{"num_hidden_layers": 15, "hidden_size": 64, "num_attention_heads": 3, "num_key_value_heads": 3, "head_dim": 32, "intermediate_size": 128, "vocab_size": 1024, "hidden_act": "tanh_gelu", "norm": "layernorm", "norm_place": "pre", "norm_eps": 1e-05, "positions": "learned", "qk_norm": false, "attn_scale": 0.177, "bias": "all", "tie_word_embeddings": false, "parallel_block": false, "init": "normal", "init_std_qkv": 0.0625, "init_std_o": 0.0114, "init_std_up": 0.0625, "init_std_down": 0.0114, "optimizer": "soap_variant", "learning_rate": 0.00673, "beta1": 0.95, "beta2": 0.95, "weight_decay": 0.049, "lr_head": 0.0117, "max_grad_norm": 2.0, "warmup_steps": 200, "schedule": "wsd", "decay_fraction": 0.921, "decay_shape": "linear", "final_lr_fraction": 0.0, "batch_tokens": [16384, 32768], "max_seq_len": 512, "doc_mask": true, "train_tokens": 101300000, "max_steps": 4412, "dataset": "wikipedia_en"}
Each number is 500 + 25 x the weight over its row's rms, rounded and kept within 0 to 999. Layers, rows and columns count from 0. Numbers have three digits each. The size before them is the row's rms in percent of the matrix's.

# layer 11 MLP up, 128x64, rms 0.249, rows 32-127, columns 0-63
107:554503503529494479502500487476469467486515499509446459481423508467506512476459515538485522474498538510531536524490508496523475474522512494540515498509492500535482525498470492497511475471473480
111:518475525513529515487476486543511486510445464482465512505481490476471477450487477510491490487467494467493508492466503492507477475474545487501540518508486522495530479495519470497460470494476576
103:510530512507466543509476512477515505548502541504461535504499511511502527485496501516472547481497478468483485505516494547514461538504493558516487512506489576511501529500482497483449486527495495
086:471539490457475520455472504494507470506482509467488505477492507546487529489521469467524493517487509491449490480511457511474515511512481465504499455486504562504499477487454458491508523543480492
108:523531505527465463543533525543541515492501547508483450490505453487486489489521545503502543498501468496499476491487436520512505531494526508503499481524505477480507477508504513476472485517479546
104:490446506517455478520540492472479548474479514483502527514498531494495501455534522499492520490521515449493484489530512477499444471538538509471504472469488520512527496549521501527516488509485513
108:519518496505461517539485516531539494485514542502475465505496532463521533496523511533464508479556527522510474494537509506514482480448496453505485493480519525527469493471482457494500491473496460
103:522519506498530530496523477499443532539483463497513473458436448477489512488503514500471493498481525511491523519516507480486464457502527520442532482480509500506503498519529491479464472504531504
096:492491501496497522566524509479504511537511475502487498497491518477492488469529510503438524471519479481526495552494486485508482452470524529461532463527480494524499507493463482529494507527439516
094:499477504548471523541522467491510505526495531504495532505483500496506487481472526486515522492549508442535503539512528474525548533537482475509498526546511509499515489527450513540489516476507484
102:488503512507478509489472551493530486497468516487496477507506473487507485509487483483508485501495434543546495443545468524536482509485535492513537502467522532523488496468485513503506446457499477
108:461471492507511520511517496533509548503490503464467527513516472492516513523557474493517520510485513495500521498530511504478501525562525521517513513486567488537454476543469490527483482500530516
090:522489477530479468498531492480510437540486518490446499532508501451519485483486500475458492547505511521478478511489490467483475471470469487560465490511518521516514495518543499523490481521494494
104:501502523504421481546461505513502492481487480483465496489456445502510497512491496514500517507498460555503517554494505523492491498506451512481527537486476500554483474505493523491513465508485495
109:462489476499452485491496478546514538458468503484497504467493483479491449462470503464510472528547476472473486499475490486524502526523494487485511550514523514532486473495509539493511497496534457
096:522489473508493485490496516495512528520472500544457525506519527511494513453501461468559502507496494521509472517539499487470448486464481487505526454473465506459529492523452489489498517541501515
098:548516496545475479485476490481499509434443497509474487526496488510459500488494488487540498490499522521570511494490464518504482500511501543525519524495482506508513504509486519484474467433503480
108:510507496483496497535507494511450455504520535515523510533490492508504501453521512460497500499477505472495496502535492520481463522493507486505527485446544512530463539503468449544495460542523475
095:515499513513535474516481491463522528516502500504486481487489501496452509515501519519462491531465519497481497446460518516475488553506511488504504505449517519486524474553499474554556469491496532
093:449470549518515559481495536508526509513512495476521519555520483470496525499488525464499480486511538453494475481532509512524478500481527461528480486477499534502506531506483511518467490522491540
107:528485512533461507559459485514520449494490521496481499495502514480486496495490498456494522526504467496464476471475483535541505462492453511508485472518473504505489519486503528473495430466475504
090:494486488497484535532487480488477500508452523459481493522492526527507507453520507488497489513564483523571490502510479526487492493541535536530522516520515484490487514516482537540513524471536521
083:510484494486521541532535498495497515541441509509505489458475508459501515529478521529501493480458553461478505541522494506487503480504505505487515493508449509453542501524512507493509477442522502
092:490497485519492529541486500556507538484510558500497516534512470519492517487477541481519464497463563523519455465512501525529480513524480473504507518449494492523484517495478527465504483498512514
082:478539522502467539499521543492456543487474489489486525483471484444466503487478506489507458466514476513495497511481544515516494524530507486518507484481538512484520492522461458533531493450507517
091:455519490532507563520458490482523488506515514518509492483487498479521500469479490506514488483521453513466469496494508476489493459499517496464466547550525514456485541492507532520469475535484477
098:464469540495513513528514482493484512475485517529501535523512509464433503484552472548469482490473548472480520507484513499458520506498486480488512476499501473478474508528499549505498463487528477
097:521497511521512488463519453459553520488490510499487517487526483519478491531513485521475519524538491488521460563506455530476503493499549512504491527498492540477524518534541474494488467478474495
106:503531528480434511512530490503522529495514570514513488494462517519503554484535480490505498493514516503497512541546473529459460506511505476528459518496540512539508503525470481509504502507499503
097:467552519466550513503513533533496547502477496524466540515499491491520496531469482543484473547500507507455503487526491520502542524519458514492470543506527514525518486539493510519510506514504490
099:480503466498489464519489514539539514515473473511472506527468499545465506507527483496479457478482502501546522486521453500492513453494502473505511548460452544515498503497478469525512473472497516
086:475514522523498515483491500549513532479504503548492493486548469492508523512485485559526485465478508478474514520542473508496530481512535476441502505541473514493549534495509459510510484480501482
086:478462502512504497532485489494487482451455496532457480484480521519451529481540481535503451501457510496502500515504483500464528457495493473505528478488503471504484495504464497480503474471530561
095:514516490509494506493488526502490499513497486510533475488475437484559491517459457456515481468468482507526521506491506483483478507502502499449474518493500471453517502486440499511472444504469476
116:537478478504514510466503526535504532524503558457502530504507472515515504502511470460508475493510460511458434516501545521524466495508485505492542555490470499519495477483476511515484504507471500
089:503493523466493480501493528529495510496514457524506536464526500433439505496543469516507531481460497456495504501493505466502522504531484469476491521501507499458473481483517526507470448481480480
105:550509497492460472509495482497515454478501500479484498526483474493525493535505478495511489512494568510472452487540538550524476520489516473532502528455494523493454476490457491512502498519492524
111:539534493491512516518465497480486481507486549486485497507513478481491472492492495470468517482511504547504472512499490571517440516454496449465491548511492502506515508483499471502521476548491524
086:504516522513474508514494501515487537523474506484502424503523506477514540533473456473531483473542491487477502528526551494493521534529524492525457516509498516519497537497499522559470518499494510
099:536515487499475482476498507484512456501543538520472521507497452503492489527462537472498523511500534507514442551499543508513495490493501492472496502475487480537468466518485519518500492494444453
116:520493498470489466470509494521492478490468500469455474475443487483452439478516467461496471487482511498482487497497509486463510510491523488461526458542516527503513471475508484493486495496526549
095:522499451494480511486537505504467531521449465507500473534489468529462491498536496512519512471492518523494492506512471485426445515538515501512503507497494517514497504502568502511498498535504471
105:522550509510502466497456525513501530467477510516467516509520488538481552512526471496463456510537500490543539518541478495497495484494513490512482480474540519473471514521514474483455476515503472
101:517550476511507456464512495505505489530468550477509487514461483509496461461507520495498529497506494530538500463514481492465473496489510479487554464531557509503483500460505517491489457528514483
104:504578525507475493524544486548473465449487520512496479535481469490477488465490521457503528518474502522489491506518501462484472500504479478483497523516515510457489510503489520471475483511548477
089:499438467495489529478496539477509516503492489480500515496526503538501531526495527492493535512487541483507500546542516454452496511493500509550500511527514519491482488469490516586491506504515508
102:510477479563510541518555525516514522508510507477493503522452501467513529474512563528482518498497482513509467499500528493517519505489452474498515465515531507501487494529480482435494478487507478
093:481513507472480490507508485508537473482498494484522488477486490456466488489553533479480534496503537468456493470507513481493495510542512529517512484491507506460487512503491596525494520489497451
093:501518501492492503482524508494488497515494551497537471490506459501514533531492521487516498568504562501490528498514536515525515517546504493499503492510474528474528557481450550530504501473514481
106:494514497485526432486493521460524533484530525485477506494536527494499460475470533500516471522492459436494489540526480530532484528547509483503527525509480498483498508496502508471496512515457487
097:489501477496491570474458490503527517511531510502462512489516495487504490474481497466539479508498496475479516465487471509508436468508528493531468505476527511484486520508464443515455476497489539
091:513491494438515488508527526478513501548459491515459527545512507513524501477531505502495502521526500504483522514513465511495492501485531512518479486503551494486538501475494553497513525499416474
106:520515476507482508518542504482490520468518461527464476466487505498480497485489481502511524524525483450482469543504494550514517479483502484506479486495487527537467498517501491481473491505401488
099:527480488522504523521536470483515506500489475493510537472445493507486467493437533497509493472447493494471497512489527489526468544500516493464480481490505526525509511507428468487490462505478505
113:487486458556462527492520512512498527520496521529472528509510437451520506530458476502500486520512470503496469522517514496465477511444478471524507497499500487492541539508484471490519488507473467
109:503529514492477506506505521548503525504460491461447483442479508518505487492529470507504566536435484461537454496510507519492515489474490500498525486521513495502530508520511492478488480473520510
102:472496504478487501550467519455470489517466548458493451486522501480461482530484509493527534509479514515539456513494457508509465550489489489487506471510477539498510504500514469507478499500504543
094:491487475539495559485509487526524534508473471556458541467502469478495453509480524479526484486462522478518473489524516458495457496509493486502514512474510527501518499547537506496510517470495492
107:521537511506452473514469488476481492483488534529494502467510485482507462486493475452549517489480492491450524530553483509467474491483485482450490498475511540542532493511500513520491510511516459
094:530503507504483495535465479462508476473476477537448495510531518476475463484494490513509531518539498490493479483517513506534528468509512542483565480508472490541477470517457502507477512510457485
100:532486531534499481453491509486468502516457480498503537475508543509516459465530481470493462447545521523495485490495476484534472502476523442477518531508517519520494499492514525518495464505500481
110:506456532496537530461476490465503529460497478485467453532528533430483495452485496530478511504480512503513495500471527529478484500500492492490508501504493507547458507502458507482487474530488487
098:535501538480522494536472514504506489473462472504465535500489460499481513462471494472466498476508442493503499510566479474513468525493533520462536545504476506467503477508529502484485495485494515
095:467449515523466476533494521515529469546471543494505503477559510477497516562501496468528483498507495500494548523484508473543487482477523483503526508499494517497446524509503475512500525515495476
108:520526510517536474500470477546471509509516482476481492538537508488475537497507531485559482527513526470500483526471488471491475539537519495478496517526478513449509477542493506520469511453510486
099:518526516514436454495525528523504498527527463504476538511524487446505504482529523514510527461477514477541509515543528520505486509509533515526498501484517532470487527510484440498496526489476493
108:509468523502507503466459505458505523444500523492515468527491490493494462482507514500427514489523498507469470500494493511531467538524457526514524513489560516520473531472466473494488477499505496
109:542435521483463458485496497499537465512493484507491458509518519480498501487489508530498515519495523477483516514471519494495473579496523470548511493498491507489451552524515484500501465490513496
104:540483530512530469519530482501501494496504483515495490466476483503511479464495526508501448501506470497490534558499488551454515547479507528538552501471511521521487489503479469511500485490498443
107:504502488483524531497487525500498512474477519535460508486547527495507543443519474474504485552485539491528478465486521529496497483489448482467507482496513527459513496549473480499483479502479537
098:512472527547538465521532491499506503498484522495497538535506494514513548496504466495482496506493527503487458478568507487489487432522500500501511503484475516499537487499489560497502490538494449
106:465479474483502495488469512510507512465439480493484523495527508507506503481499500451450493506521505440547469497481502512500477503549519510521495497510541475538497526507459510508535465525495452
101:508480480459513475522492513481487468462480493509472465480447487515504535481475509526468504490489461533489535548511548526531469509498514477482488516447540512506469512530468487475474504519513485
096:493496485502498496516514518506457511546468475472480533522486434443469508545501509529532488506473466515516495502473474541502503499498463465489520502476480518547508484502507516508513452513464524
088:525496498525449489521505464491507517474514497482498472496453469541481459492501510478508438471493477511469504496516518485497488474537537489494462524468509531478529523475477493521541457481501455
094:464502473481515477514505494481511552509493455505481511518441499494492514498470533528484524476477524449507542501535452530503505545497523506464527540507493505502467500489478496471521486465487459
090:524500523490498483505513524513527526484511525490480505460509443491462516533509468534520528509538474473508520503564519457495496497501534492482543485495482492544488490453435490482504505486487496
098:493507486509457471446536505494518521499505507470497539457420485513478502483491517474494478469497515497488488507534463471464493502523464457489540476507456492528528496496474485492519526487482516
105:568491500512532478508525472511549524530491511549483487511498501508520504513495515525475480515452507488513511501547522447461503462522529465517525514492515511522500495504462532474487516522494451
110:490509515481518500562454537505500484479502528482505503510518503500545512468496544518466463508515498517503449511499447518526501469492494509467545510509485504503494491508473481533428481505466522
085:496508529509492490489512511540542510473463517562507469563487470468496497510509522461503490484506471488499491490526513488468548497514506509527533511499527516533475527481509526484527482554498451
097:482546495456483454502490499500530444521491469499503455520493509499473553506520488516505453494501484491521489521517511512522479488468464454495521516488495533528511538488491483495508477513523432
088:520461484495531497506479496532548507528521513546473542479530475488530480532500522495553502499473522478531485499537504479478526529510544488477513480516536517513466469513455519467484490493499470
080:501493510511479483492526528455472496513488547527524505423482464470501496487509530556497474485465499503491481543509503471473507493510472520521511569522493514536511510468472509502503513483491473
096:489482487517493483530473489475512523528490555492470488471502526475465515480499479518497524498505465487473496561493480497471497480496460466517495491451458474556525517529511535497473501483544474
095:545465503506503535502489520523488482514501478565464460464476435531472487496474511501498520491487488522505519462543489512529501524475508505485464536488481500513492522546485507532481464486517484
091:475491532525484535479504475545473506512469508527499515497507505524500538490541529522464520578485459496504451528501450478513510525538512484495491492480499500498504525511462549500506494487512526
108:511494523494497488498514470538556526485503538489447555473494476504487503521495505502529489538485500516514489522535544496512493502538509524497535528425500512534531508529490499502482530486534476
090:498470531532490535499515471496519521498478482476469478470517452502463463546453499488536487531467464533518495496504464505499518461524496506475491491485471492536487523491518522491529506452539474
111:505515486528456557534469500495547533519502517491470532480505521518511506493455515532462445462456499489528497536522504508491496490481512474529454478478505516491486506524471466509485483477514515
107:466534503529480496553520484523503522535473501471529495515485486483465567482535509467435501482501514492501499546508494518487524478467479461455544486472511513485518486511492495493513491526509503
103:539454528504494474508505540487523513496534470503481532492483507526501488494468539474416501538462482514517480561511493491502501514509479501479542492514490480506471518502479517459510515506479532
116:497462551490504490494499492496532519533509520500460520485515449504453448436466481502519465519483499471479500493535516473445500503480504481494480538496496523487476487470518525457483506500509502
087:485516532526491493531489489535461501504479508490528512431478502493463478523493508504477498517457481497519467536491499477476536469493516484492528515487478525447452464518492506485471447483521526
105:490538523536500494479462511499477543482472524497460554521508489507467477492501477457471506474479464455501505475517514462502476497520508490471514517491546474514504467531507457492532484526467473
098:465507510532437536496562501472499530517500516497514485456560469528510465473523504502509500487513450483512456490506491506486474518482529482467510464507499531531495508523476505534481491490487485
# layer 11 MLP down (transposed), 128x64, rms 0.271, rows 32-127, columns 0-63
105:468505493423497504466489471535491536509503486495481493533481484517508505506526529503469522496490484498565448473537494549523519502465493507495486492526480527477478508508536495516484489471497451
127:512529480465499477479482545490499488467506535526487495483519472520468546482546522498508519509537497505499502501517503532491521483502453537451513494562519543480480511499499498467510542522486459
105:513454460501493494493481466464520486494498524491505494495491464505528481512511499467494535523501487530497477499587514471495527474504533547500464510522507470553471474514521495523487494549513513
073:503528498523513482511496465522508511521516447527537506497490493517426460490499495464502495517529484506454491522511524466472460497468512458555491497515473494500530493523532445505514505504497515
120:508470520511475519488496483484465481516466510526500463515551500537489511514508486457489537531495492451515487455504539487512520512538479511481515491518500522528556452496480499542505539518475469
126:506490495509512500498522496507493557515529502511514486498467524501489428504476511559529521507489504496531518485443480521501495526454497486484512484503441486505541458523497528508468540491531509
115:537556474497527525484477499434483503538483517495526475517468486545493479513481499475490529520524497474500483458514484487465514504467501522491522499517537572532497498532503524495522505488511520
088:519502491486518459504515484511493455456527504486473494511554510501485533484493478533543478493504517458488502528462464468466509506507494486525489514507557515489482515555492548547491501499465494
091:524496509501454490531506458463498474495489491508549494478492566445483523507467511531528457479504508521487499530511510486495461530463508461447472498488495510516473515476466494478482503507485500
100:428495515488497518477497484496486503474507472485484544510510519522594502503507502497486493485432535505512488497468467446506538484472506517507499490492477482489522509491516524497525478526495510
098:466493487501473454497484482516494533472487484477483471522513465508477452520496525507529504542444536479511523505480507506494484529481524523508523503522489500484480485519479498567515465535502561
105:534493531459489535510495507476504482491511510497483492475539493513542498536507562499534552492476499494514490454450503543489536552495489506489522499462483534501483473519498502544527495516487492
099:476498482484508504544527545539504497504524528459534507476558496482488508480466545490534493494492518497514541499496521527531492494431477515486469493489477512481478506483492443518472496480477518
101:454512477480491503522494545464524508484524501512490500508469492509498500513467463505526523469457490487501522527473478518497489504496505493534451530498453534508493521499510488518522505578510567
099:509502492485500491492488430466490520520442511541514523479452489486514485474491507517491493463540492517506500513475491490509552507477513491527498464526474497544509466501478544476454487515538483
107:503508484479504471499525439510509453485488550480500516526511492506472537503493545490537481465507473496498492507514489518500550538509481504488476441516481502479495438524516538535479477507506482
107:538524488515507484532504487507536440475448518517525522509512556473513506535527470507541494500465479541499489470450473540490515509501480513486474518504510476502472454520511481505527493488497514
112:508461474482510491523488499509463486486515482536550512512505540512483534489535541536496484464502536532516473527505495523490511446549512501484472507471468514471509495516468469530494531546493518
094:506473475549488467551481475540507507534472473491533516522480515477484474547539513506450481460495507517494475495484509512511516541481476491534515549525484544490535506499501501488519490524506472
106:511519489503521466497509450526504513500545485459496529453439502450534529521486501489517475485467488482512466470461488484514510530497506467493515496495452501539505500521550530522484498518486501
111:535495477451492509500491493495476474496510524551480469505541506542466501487469489512535523495472498482464525481516533514490511524501509510495510478467511506494487501520477503503573479498538425
071:482504507481491490493515476476481537479496522514525502508539498464502483524483493497505506437530485499497499462477510489516533532471442478555511496472414506499494484506522456466505504512490499
076:497534471530460505508483532477524506476481462528517493529498484531497487512518483444533483473524492523491495485501521521523470529526481489526454536454502516521458496539476452509500476537485490
077:487538515536536466523492518480495479483498502504515502533511499528519470516533506472552512516524474516493522503496488451494541479502476505547517520515488578562497536499525516523514509500500491
104:477481473472497504524449494482479485511488539472530498504519475524533569527523497492505500495497500504477484466471525516513517471495494506504510469534528508484484475467519568488449458506506531
074:546492507504473525492496470535452515500491522529518487485519508503446521506520527478496528523525506514508547505512537515517472534481466508560542477485470488511517465483532454503525477504506528
073:516510488521508455504485508473495498491504504474547482474575485526419512520502504526525472525517490514439518530513520522529466518500499476495484498487497480526502486535528467496478517496493519
098:477526517503508511500476478516469526532502507464501476500524516462499568536551524479470514479514477472542506532496499523534504522497508517476524463544481511505493516500498521427476491491495523
113:520500466480465526479494514481530531489489470492470508495537478505476532483506531495520561488504504501542474506493513504499536507511506577541459473501478511521491508446486494503520466496477465
075:532510508499508459495501503477484517501509519492521468497517476490466527480518478470495512499523466508448499507505536523496439505450522515517473512508496532516451503505550422509483508488476527
103:455492482487515494487445512472483499492538549497457476502522487487474554523525496471481504508497486528530519522495522513497484514493510529521458496490466476468460493490452492474509472508536550
074:538518492484475500509527452513523502522523520479529500535505522491515491493502517496490506536503489538485500487505499514571424494454460500562480484497502518548526489510507484483494494528498526
082:481491487475482501511468499528501474524465527479536480498509539452470497488502511486525553507500495488453503504489494508490478513495493509505459499524496469481532488473555420510461524488461502
075:505482527517505468489498532495479465483496486482500479509532535554461498500501511540492506523522524505474527524482503530493437477477506524532487494481522495547480481504521438484515548463494528
117:498476492518520516494508458512488516532485486509476492509534514485515507497539519467484547471529500432560477509493536509502522550507487477529478485495530472465515449498497500489547496478486518
082:526481499561453518527520480487490491473555496511514511554484524518455464491503510505549491482503491468492542504501484479516510526503523511522455492493507489516460503484501451533473482469519497
095:487472551535491518508516562504462492445477512514522531514490513526452487493502510466454500491474500501510487475472515516505503521524517472517481539510517505488497489466515459509493496488425499
121:499483487540501519544456492492535498505478506517505492510494506469518490463475487530496468533481514547503505516500520463569536511491539469540499475490532519500518488455487503475491461463509531
085:511479480443494506477528579482472499476500515482514541484538540549535508491486506495486494480510477525520505511502521467511565498467487526493529498505499525504520491512514497486515469536536489
097:524481493474503436478494498500472555461538506492495538507480478540499521496499526497489528521524457517525536489476525518488492532490507538505504529527487489510523557464500517484523490457508531
114:501479511497526525445460491478468511470517542456512502498442471517483483505528463489515494519511513556495482458482474479448465489517478535490489513496487527487485464518489524514515479519517509
096:490532532498494492460535457495505523525519483518503515472483486473514493483500502503555523483517483494525481506514500482530474497488560504530526484476540517458456545519509504475550489484499551
111:520545501474513520481503509489477500494502466501479485491463531516516506491435515490541544496492504483499441504512547505514480467485483533453514452484502484510468535554527476509490508492518497
108:477495479508493538524514514532453518523541509499525497516503529476459507510497478477534514480490486468487510538460495528533481461503510472496457464490451512498497465495516510469539541477480456
113:505511495468514504501560519478522522501492509492483489455498497494519535512458494508516448502511459510523503464495541475496508492502475475504516480562444510507508478465510552519545479483501467
099:511522505452542472514514515516524490490460508498515522529470459527485502497492493473495535466481452514533515479506500496511554492486514484513524447447496496466514503494524487487516473480555464
107:466483545506474480501550507503533503484488514498508515463491502472522480507554522521554547488522476513517479488470497501537531498460511473481497493471462464509488506490523508443476524471502473
072:511465502509480475496451535487542506473512515473510499497526506513434511502490483494505496523504473490483468521484513511510483500470476469507502507538464529525465523551506443512457498526474550
071:511504519497523493490461457457510531497503523490498483508494524453428483503501494520485522513494502495480532516505522502490454488431469513519497491537495483543506516477518447476479470515470478
103:510498497492514484531503494481513516496538524550486460510508544497464499474517456488532522502469449499512514563495485510549512489535527469543498460528510529506509477522519514490499469493464483
095:474469493509523474491508496476491529511501475491487521511464525466483443463508469549515507546458495490534479474451489500527438510511508498505522457511478520473498503506498490501497475517467547
076:524522516499529513505506559450476518478494509512518493519525524516453534501477542499515481526546474525493531488463512515503431495478511522544486500529489502516472480494517479509455503506466497
119:541470513507503492496504523502500489472535487471483512493431524553517490483479482500477512530480519508491535471523512485524501505461497568528519470480476517525534504482506502484514463529551484
104:508519506516546549527484485487534473481505494512515462517510547507488499488522506474484468498478530492515540523476488486560531460519528504493531542459513519486525465475539493475490505457486496
125:497504507506501455468450516494529505486550524502541489461492456503495500509526491522481510516548499540503531458494452485502482496509523493493486555457474470551515502467519500490468504510488505
124:509488509460492466512482455518526493462513515509514511540455480477517529541489480490506441454498483514502516528489498527508414523515522512499489495493487534499531527504499515487503476540513483
104:515543506513506504465510484499529474552497508483486520468490491543503527538503524485514489461516517478494499464538463501481469499481534542483470469516519472489470482519491512488523505539555550
095:450516530477526471468543489485467496514488479521510496511521512469552527461446481502484530503507528461500510512461529511484510487544496506511482490501522468484437530530476508488501493500469489
110:495552472502521476467481500497499518498539497483510504457536520497483480492586509487495516513489492482517528505535482518468478461449515490520490485527537489498516511513541512490531490470475542
088:505488489467480496496465517474516476531529485495466447492506460519531500491556546499460533512454493498515487517524492534503489509486510508497486558534489550498492499496477504500547526503478462
109:500496468514522525490494516525523484491479451504547498514541529475514528499514511489496518478470424566498553479536492472507495478477494501471506526548514528513497512488484472491490502532504512
107:514482484552526502492503513439514542511517488526475495492506491470441517487490505485469465497525535469513486504496480520478462507495520507507516508511519492523491497518496525425508457547462481
094:506523462483466512482496511506471477522462558518540509487493530544488484532545499476502486471439516516506504496474525510477554476490492478493513530499504478525533535504480496475497491491533457
087:506508471487508491515485523464488546484504518532491532502517488503451496477482521493528517518499484501562496487492495543505499472450528523548463506482497589516524511473500509511500476524502499
106:484513533471495557518473504503484533510510467540493490528479514478476459506530538514490554480535530529531505492522509482469483525537495501524508499496487545504507502453469484479530502466540503
103:499547495514529509514532475467504506469529463516513519478469511500514523487506523473433482532485504477494522482515485477517478549468550496553520467487490475492511461515520498481466491492519536
113:493542479465515511515553504531483514497501466467529522532480507474514465515472497484456520498503479498522505534486467483484496460491513537496466449464500492481508531519501491469515520509569519
112:522543512510518541498532519462473511479491519470518494481489481488507517518485457491527514488486460504476465509533513490483512464527458474503477495538522477524532468500455496512516474565525464
104:499490503504489447523458517490506496458531507483534509520434495506488515496471491516506500508476434527560522510492475477467493538490535495496509488505482480512511459521482544530481516491521473
108:491504476532474524532495510522520528515514499474507467506472486461561485538503438540524530497527468505518485535458464469514500518506474486541519478494479487485511535540520504475504480501489483
109:503490507517492495557536476488539481524523464523507475547512520504545501479509461493512518481436477485534471466485511505514552522532464511512502495490486512506510440484496483474499497492516468
110:512518513517518520496532441492470514541495506496474505517475488524513541519479504520475539488507489492476513498487510472518493477502479465497540503494507491480548472429528554502449498472518531
101:534508532469521503451493459484501536539491529482493520501533488513529524510490522524474481463492496546485480469490553510504491520485469525470458493485502532445481512464509512501523507527539498
092:480491451477485517504474488460499495539500447515513515504493499502539495498478474486517480498511503517457491521471500467474561530522504466527548499509473526545532535495492528502457512525524517
092:476468479511495507462439483513488516516522489497453527528512507515467469494523549521500497467510480482479542496513516509533508523460506479445457490488468499501511524510512521491475473542538526
073:514526499507484511539538527470511485488503490511529480508501513506467474513489498546524477506533489513530490509509546499495467518453491473536499485541492414510502463528526455511468502500481521
093:536526506545519516487489493540490512503455501488483477527471524492503479544504492474482507495514471492473483539480537466434520557479506509506486525499476494502503539528509531477500555492505474
091:470475484487503474490454508477529494488498482489513517486486502517517470529513508520488496505487444553437493450493491491491471481509484448490507528543529466507522514546490505520465489466525525
090:478503478505519467564534440470545511472508487509466521485498472501569495468523479469517509483491497493520463501535502465497519474505505473505515504529447486508486503524511506467478517518507500
104:480520511520468558510546527514463479458554494498498536490509511510506492510521482518518513483512498475575502503496527551527490486487475478508506482481521516490460485541471475504457509487510500
085:484520468508488525501490482557475496489507505490463525500489490454545479497535479483494528469469499512569506486483465472495536548462517529492510478502501467474476455496480512501530480524496484
096:502524493479507516488489513507555476498524490499532504510492544526501495474545503501511528478462443449541488501514481508489516527526450490489480496459538522494528530464484471482529465480512474
070:472513508480504469505462489517520519483498493494497527499484472499576518512506506508490501475488473538497499473505534496521514501486485509493510507544473528539516498488548488457518503534589466
079:537498495461523472469493443525475491540536521506514528512540499513480525489540534489501521466519524489523456484504487534528524504493519503465519503505527542468486488509465502497548522467504476
109:500510501494496535505513447522464500485502471484518485497524516462514484492508487524438526538468483477483502518466529566495487516514506491485550507470497522506528538490539488502454550494498496
112:524529523524514510536528490464489468520500516484523504506479498508519497482507483450505492505500485486495474498529481518530534539518487491521493438496509466489507473466520525473493449528580530
082:490508513464492472522506449462537492500514542512525506475499498490539524481505528470523528533482473510529485482498493488503541512501501529575505505524457526511488479523489489450452475499485490
090:461492486501520535507522438509508483492497495497513474575499514498591506498501492487491555532464486480485496502521520477502546495474518485517488466470490493486497491518498492523478489475504518
075:490540510531502501477486487503486514460491505482525486513554510478434518523442499491502483511536477496497520496467525513510458501467468474540510521500488503526515515443532494491471517476461524
111:485481528550477444477511526494461512509494510465488501526532484476483458475478554443489533466493489492515498479445497504529535480492473523509514527496491498498501500477483505499536543486476489
130:498543518477475474554501498481479464462495510524538474518497559499494526530493520530543485491494501465532509521530469544525533475518467503477497479505487502504510493461500488506476527528470462
090:457494476481502537506458487499508497527485524491511505507545459532438513481496494492506477480516459490486513532529533496451479490499490499516478512553461474523464515515516475473459477521475490
130:563510523471535546491522472481490547519494533502495532480510482492482494475466486529526510468522546514537496484514525488472488528464492538525511504481491537515483512476535506498495465544528493
082:538507473505531499442532491456475473461505507490502482497502463504424502516476495464523506509529514507502477530499505511500519509499500508499496446516524518486520528461485472493496510479430487
109:505469515503471453489495481528511498485524518516486507501520484517485528495521511463536470489522510547542506466498512523526431493514483469479478493497489491492455468506480487536535450475549511
097:504527504511524541498539526473508489505508545497500489533484498516560535453495472494498490475521528546452522482522466448485529522552474498532528506466482493509525515489479488483510488501495509